Weights of a small transformer language model: 8 heads of 64, gated attention.
Each number is 500 + 25 x the weight over the matrix's rms, rounded and kept within 0 to 999. Layers, rows and columns count from 0. Numbers have three digits each.

# layer 7 MLP gate, 1344x512, rms 0.172, rows 451-522, columns 0-63
506509495485525530504533491493478499534485494530491501527509509505469440491499448505533476481500466496499486505481471463501512535459509518494494454447512535498441522500499527494487498452497509
525487520516520506500524505491539464539532531496487492449544511522489458523489457525541526517495513517462536501515505556495475517483493521485502509483512483524516493499472518515499508497526531
548515508523492492517484467507533459511516495502499511476469527498522478490543495525526470526476477476481525530480484493479508486515480495501474496505436480505471488489548511482519485509489499
513473429500501497554435505474527495471525490510534499481502463531522494482488513485500534470516511490491529466501502505494496535490486469526472508515522502496486526488506469515512487479537502
492553476516516456476477495476527501493498490491479519484501527464472490493491526491496503511503465523495529511525474481497528521569465482540550493513492527513459489496505553493482516491485461
516520490503540492534547511514467500552514510495512477513497535515510505512566473522507510499481495545474538523454506475495469498500504537508480527512522495524480478485497515468513482493444451
447500477555494505507499496553440469480532490493489525474477528511462566546465476537502532495502480489489513477514496512499599547494544518468515484500557526512485471509492452542513521489491548
491473505521497480523512520508501498478503502502528483532526514495529548517505535517532450481518570470499491515417496513492502483464520491532582480541460481511495468515525497473469514509481486
471481481483489515508526521472553456510502462516508544503505467546480475525527472512517476474495533505517535496493521498503507506501485459513483525486523500466508481429478500494533495507512501
508514516494477507527490519528522473538531486437484499527532481508494477529474506497534498504488506513450480571496508548526534490538544461507518516513478503490470479528537524527479484498498494
499508523465475496537540574522525536474509496510509536497519527498481499482523541539521522464499506483485477515517506477476538513479512520512525503484476499492442488453514530485459479534513493
494509533496483503510494489501522503518475480487514491471478505509468490475513470471498556490500509508524476480518504455410461490520555466464508537499502463472486534470529521508536518500511499
491465517519522497502481473475498494475469495509439528502509495470460489475504514473549559499512501489548486476496502516522472484429485475485478498534510487508463503509499515474480495488511466
464561480530488514502482490504470483489477517496485477514503514519493479511506477486517493481508476501496478494493512479470480449506483516504461499546487508510537539509504515531455543535505518
509512520517537502492502478502510519470512478509504554541518494508541496506523496456554483511446464510481553486459499486468463487529480520482531501484508530486523511517537506505493486479456489
515515475503506460492502514485499510523511469500504516506517518549459494510510476486515510506513477542522512490452480530471513485495545504523488506495531516520461491494524498499498526541489495
492472457507508518548504532515488525495510507485495474477477504506525524488523459515511473496463520504528497508492501525468468491422521489491503521481532557477540443517484522458525454445473483
501529491504518477505520470528494490524525503488423493512497496481555492538517470487478494501519472509508483510529516501481514547509493500465523497530497476513560509532494504485473476490520473
491522462517487511489439494505466490534497483501539536524493522510533519474486478427524510535517486517506519473506539533489504501489464521495509513487490522465522510528470485485505480503489520
517476503514482502506534482508448526496497480455488529456498470519489470524499462488533505476501537472551531485488499504483530500522485545531494496524518502501508512511495528477490509486518499
529540473491532520545499512468511496487506529448525478550486542513551532505516482474538493445499520525482484457493541481497497559483525540498476512549507565498475496521471527502482504494515514
485552520520516487519514510524516496497496481483497492527492543490503493492491484518527477521543491512480521508496508489535494524466562501520510530482512561474523502450494486474485504495485519
453496524495515472475539507497497430522524477491505543484499513544493470498474477524477499503495473521470503493484459489489490480499499475536545522491565527490467483490524478504489507500525531
566507481502504450491494481504505504524501522485534517485547443454503536486506461513521515468549501484475522492488520502451525470484514486486466491555502565498500519477514495510475491479506517
508472521491466526525482499456498486460506514470489464515508504509498516513542481496484519538535500464492493488441486471499513466481532475480500516494446525453504539511529502504513504489526520
531483481549482517509496499499489503538516536479518518479489466451510492495487491511501481523492562498512486471502500498509515483503518520488494469506496522486475510536516503496490479485476489
539514505499502500480520494525517494484503537492510515478519535513528495489513470513514467492486489542538491508514510451518489484497501520502477506519514498512479518515464472493503509508505520
453526483452491465530505510466529475510512515505513524494519460505550506511529492497535459498488522499450489538497509520508472522505481536498461467515506517504514505567507526496532510495515501
508451474522501539504520469484505504503495478471458529497520508509524464488522500516478470537463510474486483471550505459492506481480521516510472523456503491469512487487508474528511498475556489
481486492452524474485467537500517513506470485495481483506526516488489496465518500518504525488547469510487507530483505513491534503495519506504477495499491518517508541509499476480479518523503505
486472520477573474538528496498488491511541465480472499491476535495515561521457503533507489499461471476488486506486457475496505497516448532516463549523499468533547525511476528472516497494501495
486510485498513514526474475483483487536507485492492457498491511540533540497496475508516492485512496490522469505499471447507520473481479543519517510508474517517485514454513502477516480516463488
514494542503465543524517500496476505522492505504484522502483469487474487555507504501541491499515541502549541503503518507462506495481480495479552533509545535504486506470472505476548489516463497
494479486452512535485513456517562503495464527513563507529501487519506485487502562510508510505502462470479535483450500503458515506479485470497501471488477470469512501499535498484495472502469488
483481500516507522526496471498492518515488494518492549499485488523501494519513494509486547489521451542452483534476524474518484507478482482553522507527439501519513520484483505493511469501483463
476531458510495498527497500521521529488492491547471524499475469530509527506526513498509494503518513486480462491476508485460496524529513488506501517512520532540489529492490506501484523524525526
473503468533482500524437493508520442520493515545514506490500490501502442514465508476501518528498480520501522525548458465495498516480485517469482517505503483580471502486551499563468510503496538
476467505544496518523508476521558472504475480517530519491462519496520468506484490528500539508537460464520482527503503485493499481491484489497478548508501519496522535484523500484527495477551496
464512538496529520484502445466460467522489508492526486480463526492522519533496460496509531527512549524475507525508497503507543529468515498510476517491485481534492455463503503505541513527472481
490487509539518478499515533492455467495484536482492550456538503480489527517447535526506499504502470528463504471491493551490464513493516501506497477468496478524515515511456484448486512468500535
523489498470474529479504503499495444442517467492450491501545529515551542503483474484504515533528478490501484432509503503512431502487520506490498489467495496459492460490521498519513500512480500
472457522506521506487485511528530469521574483462491504510548514502506494509535478521508517511474496509498467520481472521512462526448439517437501500530519509502511526545504480511517463518468468
516483474501496508489514516477516504519481501488518535456486499543512506517473481509510508502456526503477501453471500503513506490501479487490488440516504476515477514467440484537512460489493524
477520457508477469488454528544476535464532488513490497484474480515534508496528538516496481504548470481539538495495552497519500489465541474530543474484464494482468553459493504486523458531484493
493531542537502472504476488476525488544492482529492493490461517510491507533530494519485519460511476466495494505490488528518488533511495479482439513517496493490499457492473517522504486517499485
552500513526499494511477489536480541519500511468502505484537526532506502522482511480533486509545477525481501469532513509513499480491534506504491531497504491543496510495486482478513488458537499
495526496535491481495563507487526495523475542534448467575518451502495480467508510477529476563550486507506518523545482518538463512529536547521542461517533528486518504496489546489491524530506515
509462477532510489504537490522511544527547511491494475521504488493536494522507550492512515529481492457509483518513488487487545529523472483509507498505438538541534502530525449498493529495549534
481518444513496494546487458498548485521512509518530557515494512500487559517535503478506482506528495472496465497461526475508474522494474491494529517498517518459535487518529543526527498489507505
485490514513504512462492480507479485478434544502488521501493509511481486494501494474492501491502517489516527508509507447484512522505467495476482533506527518532508530490470520481491494489502491
517512519502513441541530533494495519491487495496597483521531537467487546518471452476513515502534498491553515503539514532486514498507485512489502506489530496515529470462467467506449436523522524
498523500508470482521481499559533491495501456494485523538462515512510506507480507476473500466503513487479511484492472497505500483496494494536472497473529499504491513489511488440473496511535504
485518504488485474486481526506531530501546474503534517466537480506503501457519499457471512524479482514471449495491466506471544469503500492517465473487511503500525474483506469507527483448540498
509486514517521546517558469549495513520477501469475499469488536508476542521470544481531519516463487502533508554499490473504474510544499528479468472537528488498507518524477467479492502520521477
516515507546485494518516502517448475484529488484466532529503498511477527552488546479510472534505511487500461530513525493548470465481481498549524483551548518490504488506542482483498489514507483
537508508507543480495493445451517518502560478450507484537579528514473475523486518518506525523482496469493521509518544519525469544483446486519528449476522496524507474509474509523563498505500505
477494485488470493501481474487494469498496495478491520473501421481504482447468514540518475510470522474483485490502456523540529528532493469494502533512451501437474494503455517502509469533493492
511510521538540501477542511512539503539455503544524553527489463494483519499533492492543487464490534517525510478537515525517507516515494521489534477488473493525535506470542481509510482493494480
534507537520478475539543531486508454492518467513499520475537498498482495546492528498478453545501523482491505524476510494548482471489491540460497525525535489492513475516476517455506458474483502
485490475512530523517516471463467502518474542469508494462514489514500513524506518500516523497488479478533497495451515483481517526517528474498491514530522484497504477497505502515485541478539539
502550481537475493503521494479523540508523453493491492527485500494493503490474449482526505495484532491502522455531513494501488501475532513479475493458528462500530487492492481494492538542508512
490486490487518485526485497486500539506476539454489541516472491499541535546507498524533487520488499526435467486491527490501511497477514495489519510526513521522486491506522468471493498481512475
468530499488507492495511502517472553525526501491480498466484510438495473507461488498507506507537505459498533463506499450484497529511479511486475512515505493466480554496441422452482482531498503
523491509491478498488530485497518485483512513518525536521554505523524504506501495524542537516510470483529463545512470520520458523478515461546532542487550498523487499487522491529509462520455525
467506462508485523495493444471519517504543480441479520516525530521520509505500467516498489545505515514532488527486529479487515444523529494507504468528505522524499493545556521492487486496532526
518470484497492503514485486521479463513511498505468492468499438486511476523516486490543489510518494460529467508505508506521502520546517503515503506515484516469500548545470520513495468523512522
482499523513482479522554500523486503491493463526520511520467478517468503539500503476500476501536442508504512527504493471493507470490514539554533510517506521490505492491503500509516487496505500
497521467484537485498572535500474476522509539476535486507526489535526530507479518556538457500502551518499468463474487560502495480492512509521489491490542508511500496471477466496460484468510500
478477491519456501470547511550531504507461521513510516491524505502515512520508562455542470482496538522510497477539469499498491514492474482538486511526514538524480488500491445501475479528506494
518522489497503512534470540496456575533521494480457529531551478502511507492510513508551513498474497496480505523495461515481449501493468485508461516502504502552495531483565488523497510562517477
526485487475553493466469528502514507475422477539540500537476478501520491467515532541485485487468517491458528516513516535510485549524457479516463457508511506533515483495501503524555484517444508
483539473504492486485486527501531522477513494497518499519529532497469515524517512491480514503498497505480508492537468497473454531483500491493483462497513478476488452492485484458524486493494494
# layer 7 MLP up, 1344x512, rms 0.186, rows 451-521, columns 0-63
502481542503519516482519523514482524497500498505504499520518498486526495518475506443482487530530539544474505540548519485464477516465512536535496458571524479537549495503526494497507538497522518
513468518517521522479518463515512496482502483486540524483478498476481528539525531474506465508513485511513470487454498486493484510534503463481485482485474496524457479509507494487455527461535513
510521505484497557469469521533519485468465469526476525499478504520501468532516496509524501481512489546553464515493482475511450521530482482558506435484512512525515583465500465454492509412502491
495440509528504512495481510500465498471473481477533494519547475452486525500511482495491502489512508507465491479489507498521503499527522509525495495498512509461517474470501510541524533571525479
464491492494527535517499519471523509542504453524527462472500521510465487533462459497495535481488508479502535522530557509538477483477496499490480518482492508502538502499497540513503538471514479
488496487518522446518493528561491487466517482490459490514460523505515470516443514473469520521529508523509488511496479519493515515474518498477490482539467518546498470522531465488464526504458485
506542510540519511488538485523553463461493557519484501462471515514461469510504448516484536529480489512511502527492505433540447519478531509439498522490545506475516530514523510528505528446514492
494519505526474471490507500494506515479535513523537489445517488454466476489487528537526471494530553494481507506530512483481499507509490491516494514496514513496523485494482468500494489507507530
478542485528499508520494495483532532496529466500497484488453457513523508492524506501482510526497469525524490473501468502512458487496499471504523505485498516504452503502536506504521519502457506
467517494455512505483490510470506517489463540517535532501491494473486515490500470484510521502476523495517470476493466517515519551533476468477478526508480533529480507488513493451514492530520493
511478500503509476512512459487432517505487521478479512520533456482495478490499463503528506514516490442536479481520517527504490489534490460511474504522488493483499512529486478473503489526491464
502503507460489516496498449476481462532544562467493523486451507449473505458488515462488462504528500478569483461521476525473489466520529518511479526472488484466526437503464527506496479516505492
503474497510510539466507510490520496499483512525493499511469487522502491484522523451472503525485449492487487520504492472494506523488468498508469504517496507531480446528501504492455508507500477
475463479480508511470509476502452485504502485494476506536443500535517483506501498497456525517501495495499493548529533468498533505504464543543479493478487510491468529503514500492556495505462504
499482512546518482521517504508455483525481486498489512516492504503543481534501523497538469461498546536444503485538517507452518535539470479537498506532497473514562552495502510490560525505503525
484466526504487504503509488473455470509500531496491477439467482504434503494550480503514492499493519484480495507506523525499502480444508511441473538477547456503551515536470490503467517525493480
459496463475498499490497489475539529501496486534487533473461491523481505470533452462513479477510486478480497483470469546540492480491469532425497562491483493476521535472483526483476564518493473
466543519475495464496453501499486501486445486521538487478503497487487497539535526525537492483519474507457491528499503543517500503520521476543443483472483455485525464519534485495499461505529541
514464522534487527531428454486500474512514486518528547447492463508540502484521511528500501475487491452508496511467533525523502510536516524519519479494459476512472510469469525510507502529472501
496480486493481526518491517487496487471508538524521489482483478504523530538464477501498494490486479497532527496480467490517491462472518486496525505500503513458433493537512482529520510505540489
507536485522487529463470499463521479547534507490516503524516501479538496492515487505496421515460468439512507482503529471496415539509487521517512505447459492477503498515491507516482527516562498
536447438525501512532493439552501507480520519482484485523513477516523528496459477525515490483518531468514484512489486492440526524492519523505518427534486492515475464525489542497511490512558505
532495481536481458483500482463513542478524528505505515461485467519513552484420472545522526516514471543512496467490506521500499515494526509515476477472544505517521516498471489529518499488473488
506518474502496492505469491512494495506452455443477492510519552495480457466501494520455500507498503537499481494520510516530532519483506511469533528495478491486487497496553465535511466527534499
529506504525507460513491501531467515509508515502511519451489506527504512484526498493467495472548507459525503516513497566480567504482483526476526517515473480501446492502465456469479500460479524
467504526511461497476515513476513491469472493536477508481499483520530552453553524497519485502520509476512470508495487506513515527500521503530513510456512489470515494499532521485498489502502496
457547484517457463524501490520495475481515516463481483514519535507505528519487520518538515518503522493514529477515518475538509545490485487480478491467460538447528491524498453488534505517463482
471522523532499506525496505505458511549534519471503493515503504525467454537519487456484447522469507481520523448531526524532519503464495514482515498540489495471526496510520504510467600509523477
537516514548499532472543517495460454475485507487461508514548518532464489485493529509531500511442479517475531508531532477497514490523501521490471503449498507490492529482523487500498469508490507
519455514495451474513483531474475491496465484513460515498535507556513491480549506457507512459540524495508477458496522490509478511528515451477487513517485530495505468507501547478492490480476534
501447462510524495539532513491473496481521479460515494476538594506530495531524452523470480544490423424509499545500490519545518474505455529472521535472523487515520520511506515445533512496541481
502470508494466463516522509506465499505491502546492492487503503513498513484476489475568549478527475504481509504519514446498495490537543479519506506546483501508467514528496481489438544496519495
450510538502514470453511474513500481455478493484466517494486492496491494509520514496528476528489516521460451486514502504526494483551517502515475509483485487498500521473537510494520488504557478
474497527509512478470499533508478576544483463523482471492459485499518557474502473532486490558525466505485497526475467502480498521467439518465536527511523463512527497449505420515530503493513483
518487489501514497488505489520510502457527501513477515508472471425496506521504482477479517521518529529510488504450515526524500505514479503484507515490501509455492505494505476534515516473485431
462508509467476524473498466504492503442495492492492495505489496519448503482489528470485480502495504498571500517529503508529526468521461441523498527520476504527518497483521499520495469512513530
492530514510486458499498495503529473534486513493521481470508459460531515507481493489515552479493510507490530508513505509522530535519511480505498464516488471471513475545513469507474490509533507
506510505525523499551480470490549503543521476481467465511478470507528533527482494465503479491507446473479486503443494541458459506532486506446499488555511524545482510516526551460509498490474499
510476483507480490465527534491434515482477478523504506517510476519542521508505511465487485513463493450526504511505495512501499532475517503491548500531508523444455492518507504507472522511488489
488505500535531456521485539514468479534506412484502478548476497477524501488507524515474490479539480497540477506488516544440526475490517452537474502490458485536458498551457531505492535486512514
471499472490467527489479500484532507512516462474479513505487531528540564501569497553496492564512517543508515500515477472498442504447465489505503534478534500485571501472541485532513550463509497
472532515537458488531430542474538470490518506497520521452500503473527471484458516497507526503497506469508517464505496518479455550502501496496509474490489481516472510482520505514507445521483531
473517451562485488507534547525454475449498515486500498503499463491500517515520491465508487479517496506494465474522482485473471547501466510530559486511551487500517564496513471473538523537521541
561479474480498500505488496457505559484523540485524439518500508475479509497462482474485509498522468486532542471509507495474516504505510495520546461515472537514523471522477476511494501493448501
507502529478494476504507506485517513524492468504507520493498511468489535521473503467498485525512497511480500492510473527515506478512489503489501485497498477485486494492529495514472472490525511
515486475498477471488481537525495461509479481462507481505489481493485502490496537513509472449520504545558473514498509470474484507469513439525471536500509495506507481517492502495571511494517501
520504509504488482490508508478466469477498539480526529494490469523456502491474503496566481543503563481542529499512518518534472479449526489498453465508520506476481467541514470501531497488479508
504496517541495448518499501487452506552485483487492504545476520516535531464544448502494495514495514488506475503462518496532529497511533546465466505532517485469524495517521499518539492493526483
514457529469515487514487594508418511515494500545468487498519463473449465484469500510527548477479471507498517494493484509527490493495508489509519514541514497518473488494486499515491466487482515
505514515459468472489541465494487504470456544479523493474513472504519480524472462503474511515509502509508478498491535443568512500538519500474530477446514452492488530453500517442502504493507488
488508515502484491484494524531495501521509501504481499499444506530474478460533505515455484491455517524503502502507519543495493536450516510521521510513507494464509538501492503497505504518481513
515530537521508483509517546492475535453487483500470494500481483500534427486533509511493481497504457471551507518498545463499468535507545523488538484536476473561497514498476537504531518507497475
513488522539481504505488511476537471493521452510551501481561489504504475458523559483493505508558529512482458476493450485502480526512517516508498423520522481509495470480548495488474456536504474
465489494476494469491475501499505498506514479505559467464501472471497484482499505521501497501518503527522510489480460509558490546500499516510480503486525482473483488475525501504513504515527509
498484478503518516498504527494496519419439502481497502483481553533516450540521491494541482512478532484505513489471519544503516501514490503504515513459436499540517521496467475489533514476479518
476524500509511511501500496458491490485484547516499524464445507470509508520499488442508505460448483548526508470468491476478493474483493491493468500504474476451518499482506462536470523464467474
524462477511561491529505504508509478498515496504454510487513480510522514456496499507510503494525514538535487490531530463509524525513471546456500451493450545516520476528503524548488444517524477
465503497522527512540470494526486494513516481468514471502495499494478459508498501525506498493552523484467502508452501492507476481515499500554492490490500541504511500505496522502491517483477514
554478486533506510491502494474517502502529478521512503461540484510485470489487489488500512539507487503498493515466520544511485483474518488504550549496479514497541505497492466520484496509486480
496472506452521443469505538490507510512489515509525493494531478508511509520518446494516526485501454532537521495493523481492500509536476525475493520539504490462485508508465520480477500501508536
510479498512502483463477507466495497538486521521515491492513512472486518494470465547508488524506506477513481490520532539500554517475515513446492486510497470510535486532454554511538489541526493
524493507535517515517534459489532510489489506479497533503502480474510459481493460488517545503471463493493486485500501471487506523498496503529478521504489520509484492526496521486512524530488479
546507510495520470506533521460531501521483477501509491460478515522541490456516501488512486522524505509498465492487486505510517460465490522469495510507542510553511517502528442512529507551515517
461488514502507467509526521496533506457539502527480545529511532502516482524509484487458513550507519497522505494506485513523491506425508495504474484484524511445488503509446489469453503519492509
519536502495477487490506505529533496513490453528500500534481477521487508498512519489448467467515467478543491512480530506500468473532579520536473497517493513481485511462549487503483518478497480
527467493525520531474501500519492448495500520547510513504512475562489546472494449513519478504550518491494486484512476487523537464546483460542450491506468455472474474520474525512519516532516557
495509550490556521458530482494476443515540495532466534480497489515454483483507479540459488520452485544465502547480486511489469508506513504519558486490491471541488500460495459522540515507513537
483502524527434480489541495514525516504477503487484543499527501504497545501481555552499460517492501525511496500492479542507554510505473463588500493482485556569530478451528545531584500459515513
549466512501528501516495476514487548486472463554545483448475462521508522502489492473488518461462522487511509471491488531498534481486508464498459469473513556463465532506471480504494478524446494
472539526478526507519450523516473558532518517548511517483547492508475502490482460509466486520485487499496500424529477483494496503520512528506477536504515518484506510490479488471507493496493489
500473493456500487510486513480469570535499488537524537515522477520453535538481472487493506511461532481487508465479485464526517481449500502494505479499531486503508434501416475522495493487487518
# layer 7 MLP down (transposed), 1344x512, rms 0.0793, rows 451-521, columns 0-63
479475471503477489523542462485484481508498509483503471474488462465506467499502525478433513492496475488512529459516496559455490492441492516495434505494455450539542459516516474495542499491468520
516461492541512518525502432472503459504473483499507496486504509527499508568463517517539497502496507488495464488509499494473473514511503488497518490496482495504516470490501485516473517512510503
469486494451478466514526494465520438442415495561502510490444503575546498492536495491474569450548506530510480494482486503483488499565478497505520485508499479486474526469529497537495537517501476
512511484510481531537497478522488505505560500465507520499522507508524551422537506477531495483483466494509489503463493486490476528482505492493485524503493494517507486482551510491497476495501490
480504463449503528533474523497482484499484514527515506535532480526525507454458518561498486510500510490438491536479485494461520457437481499552539503460506496482502473533482548532486469509513461
545480480499523559528437484487474492498493582502493518501513533498521525475522452516509450512535481531526530451489456542494489468522509536526483477458498521533525483500512468501533509550485501
509519545524501510509531484455510476496506527534548543482502519477474528525483482559474528544444471508534457524488460483520468482518472523486539515481462448527482490542533467488497484533529515
533474483475554450461498535484469569478462460445498495481534467502454545533487441516503460472453480518508523507515479468479498545426479467500472544502521511511477492479506498536485506503513479
515512470459518542532499469504465536523527538474447515467495520502510490471465489490463478534512499495509483495522471514499489517480521517490503520463477490483521481489493499508477497539506491
492515510484480486515498474530497488517506470499450538490537544474523444481474454476478545515523545501497494533462487466478495517490508495568522520535533502523520495506487511432518476518525505
516499480531459457480518517508506472460496514456513481502533469495520522493561466538488513510473484486461492486537502524522509491500465504517525479475529517502483491493503494476518518503483520
493516515494479502479536532504496454474513505499522496472469513456472530547466519492480515501530489506504484498532496507484486452571467485455472493479483459498585477513541488540506513508508494
528487466501496486485504492481542476481520456484515494480527479458534502500481505497449452490493523500482527478489511498503543526484469481489492491513497480507534506467460509517489501491525541
508518533485493486465490531489538530491513496468506536532519507521579484499468488538512541532490568469513556510507498494518490480494540533498460502513490500504462519477497482529482528503513512
491480492520495498512482506453501517486559503498466454515535528464506525484501548503511508499553502531500502488469503494512545520492494503481551519525522491477493492515456487525536525528492513
526477511513540465487489489516520486538478493525498484495526459511423473499527550513521483443522525453496484496503488491529497527548492468507520529503516504477533482535467483515498480512504534
501499457493556460487497492497518487486491542469489477580506497525517478500535461483494507516506507471513449460501492518510534485497484498455520507484517509486525518463506487519517520510500505
513460506495479534493500517471498523505499479530525496494464499510508550529524498570491532541500514507513500529456489508495523512500486503482513550499472495493514510514471507484464499548508519
500544479504522459486504496507456532512492490544536495494528521545468478487485528518473494543532511514459547480494501519507530520479501505519505538540506439523496514505455500516505489527534488
500526493526487536527519453525501490481497532482557502553546492496537511473510531501494510509487502494509559534483474428486498486498514469478566512473491519509476479516542490456554541535498517
453497483563502502504530478497536507503540546439519495475492476506487475498501476580514484495525518496505477477488488527491432472464447511541501503569455511503510496471480469511461531477459502
539488529469516491537483522503529537546512520518509485518541504529500488490533474450487488498525520486488478517501512507486498465506483494508480482521493471488494475565551539534469510528522504
543532495478535497485472457518467515475506526531524492526538517492515512532519511493498500495494526489481463501506533488562508477500506503492461473467492497500518421493494458577483470493517525
509524456478544547516492524511516510460531428515480473492524494527518490489530499504501499500473458522462478494490484528474488482519501522496484495487427478485479508516463554485482509524531508
480523532501501514520462499481546514520536470476581506495535465506525510551465543560505495516519530499536509510523474424482546467462520519471533460477536541538495531494479509460486488474523494
504473518517480505535471525466530473542475471475526481489480531534519490542538513486487543504489510537479514494510518503476472530452512520456472463492517481531498527497539491472547523478499511
530491493503526528495489503509480502473473510517484448535496503502507454497520488479486475473488497521505515475504474484491515489481523502452527449485506508510478524476477492496520501540457496
524481504514542522458509498497525510454504531499478530451518489546460467509488485496492523479447510499513451483493485503478488556516483470502447497493518496467505477486500505541528502480525484
517505468555502476534482504457530453557499532536521466493531515481577464505524486492478463536447504520508488496517521505531514441477507526510519508527476476541497439461502442527523474500523463
532511488577533511488497494515507566418512453486527499487531495493499536507497491508495467523528523468484458518486501487494470518480470485533504479528524462483483530513497478518501479513514455
441430484512487535489518507500497462524468469507499485518503477481516498524534496472467509461517504487460514545539513523505478502488503495508448495454510464485486517493495531490490481494503483
508524479490486534432442529504486501503463487506496499494456484502562472496502489479499528474506508434466500530514543485540482495519519509492523505501467495503522446471518485518497528500502506
521497500484538535506441478479479505481496526447487471461517509486522482510448479487426544527519525491477487477500471530516536488560486533496499529453485473535505488497505480498509523477529519
499496511456463464518511466487504467479451448491486502438499543478488512527491527515523520486561545494548491518512482556477534485521486471494479526499508492522495488524520505512541514502506494
542478487487489484437478515492546482473473466537498490508497488503515462515492502481471545499477492543504500463486477498508519508459486538470523500486477496475464531487516508551513518478528485
505504496550479501508556496488509533476524519473513477510509465481489473472494559468511526474455492531504465492450487517473484526515474499459493513520489515521491510485526526512497519491488493
537530566533511501513520444508546498494482494520535520453463480500534455520519485477538457555494490529467527503465489500532485531485485530496508456447517503516512524469499498503486442493485475
530457489480458506514555512488513546516487497528555483506495537495485507491541524474505477520549537496515464497502517515534527502523539500484503503477502547483521503463483513504451474506467468
487491489514526483515456509516498485531526440502484462506507518478512561510511540475505481473506470512505491520481526514506518531516519489519502517533469539519540501519487538456522543500470527
426478519488500494563483459500541498474528550458468561498481519506497459511489497507456535531466499520459490501531496512441463484488510531547501493507466548526550559564456517500474481481494479
493445475560519492460488527500505486523473531545517500522516464473488510492485474458551538493546497524468485520539509505526509459505495505510513505462499519480518508508475541470495443478502474
503454496467539517463535527518492536506489480486525538567473489489509492530533488479514503502532466486539489507519522551517521484505495527505516535490542469485491525508503470458512506513512490
518496531454494508516489536474556559548482471480559505472482502562511487498499521489506522509500484478500497515451470548491541490460487511517467509528512485538493509488445471511516435466477478
512472469494452500498498472478524524496532491485466463465516499470482506443487495528526504489468505489492496505528527500502513467496559508473488440516521470474490492454487551541501491512499514
472500496453466540518509522471521497497471500496472531441513517474460518483473503495550452546493502522447505491511512502520474503522490512500509507481492499483507502509519549471487498467464502
513517531494480494507531460519569481474488517488490538535488500508490500497490502481486528565453440502471482510479517543495490509513499492479496509472476528498523482511485516525510527476493499
491490480499456528509525542509540502504527500507476472457496520534512541476537565551505452511497507508547510505517505497516488477504541507485467534484508498509515512521482515484526523511496553
491520512488489487522482504511481515474484417506515516473515499531478502511475509482485476496490497493488493526526520524517476474473482485494502515435484523477521505507490513486523509519484564
519476484484483489505448462491507490491506489521488539523520501486498532533498494500481482531464513534510516468508510519527461494519486470418484485507487509501480502475537459492560509458542529
541526538529448496492443504491518482516508545530468484512486479495525491528473521507515485523456512460521490474487547522503511537469449477503511507507523483487485493469475534518492527487490483
459511506530483490460508519491505536544523520453482489493548456527522468501485487522489451529487484543502543487519514495513469500473465500510483483490509489511465530494542474475477498522469510
487521551513496498549493482502483442490482469535490467471516500506532485492520496455497532455534532510492462504475527507512441484497510493512516495473494504518454512456504518492535501498471505
473546526526498455477503521479533479537542501529503486498462488533480477516484472438526528533471490504487488491521524454514510493478490494529505497452515497486510536496487516503488477528485509
502539524508498520491481526456516504538517504518519536501501490516521513463529548471493512507522502448462497500520474516502506447491504466479494524504478492482471515464525525505513518531499504
485467530489518509515556470535513563464497521499531481487497498499576495449483516501515464513486507498555509472472502545445494508505504496478497480488493502496459510512507495493494483482504532
503518506489537470499509513496458520484465533504499481495489459543485501538538506474487474431509502516505536505470473474569498501575492519500540523513509514432506482507505507494503495513515518
455498539477491480500516512521519502484478523540526505486537500520516545501510490540534564496503496486485460495514477473502473482467514526492445472544499500494518467511456511514425474492537460
496526471511511496463518480539494521431534493503513545539482545477573502463516503475527499509444513489501508493490540522526520462516500491493481523488486510498509502489502516506523491514467533
467528522478471531478500474522510553498526519508457488495510519517476483511508536528491505509484505527468523482437504511536503518505474521486466528504512497501505497502522497517446463507496481
528494498493491520466464493502466480585509538491473481482487503492459540519521453460541522502510508484487512480476503533533515501517478531482470471520483478503520506467488499507509517542466521
516529496484492489536490470477512481468499522500464521518514546508475494553458463506463489507480523522508505511490486517486510551497522490490491467464469498468498483515496475487512553483505438
512558517484544510488534501491510481518525507512482477493527468552502501497512491468492456518462507473514468481467525488526464596475461501500514512486543466475513478524454474514499512531512517
478504517512477494521490495486488547504461529488520502491493483488522499484474501504548530510454555500540497520483487498511455495517486500479508502533533483522504550492499540509484537481534493
521504474451465537497518499516527448517511481524518509509495473469513498441517513534509548512550516464527475497464510506496487509502550497491456567527521556506479483475493471447479525477521478
483490513515519504505494496498498465501519527479504516509516547523526483484482464465504527533529483519525454512481502514484513477519528513552480542491486512487489499461471534509545499507516469
518501493486502472456472481509532499501501521518484495470517462485560500436482521508499565481537477475514491497553490491507481535507527464515468467508475478513496515510486477574503522554464510
501520470491494544505508499463489496506510526501500549524530505436491479464482461542482501471503513512500493505482508495465491498462481507480498438501483506514483485473548503480469499467500496
492469528524471489445496474507512459491493516526482455519533519494480509499547498502511516487479529477489478481498429514486491509549531476541517450541530485454517491529468503554523532517490532
524543579523505545508490536560483486500507505519483518504511500514544526520468524516521532464487563511524572513524486500489522487512518551472498498527474492482530449494514491516498541478470526
510487472464485490514528468509515460524523511500491503528518513447520487510500484513535557537476501454526528468529496471499509436491468485483471489508493525498481506474498500500450524507483493
557554506513475515510472540505551459466557461499514512476489510514470481469533492518458513540463514475483474516520543506541518492545537502501509539501493471456499482533466472480488506476504460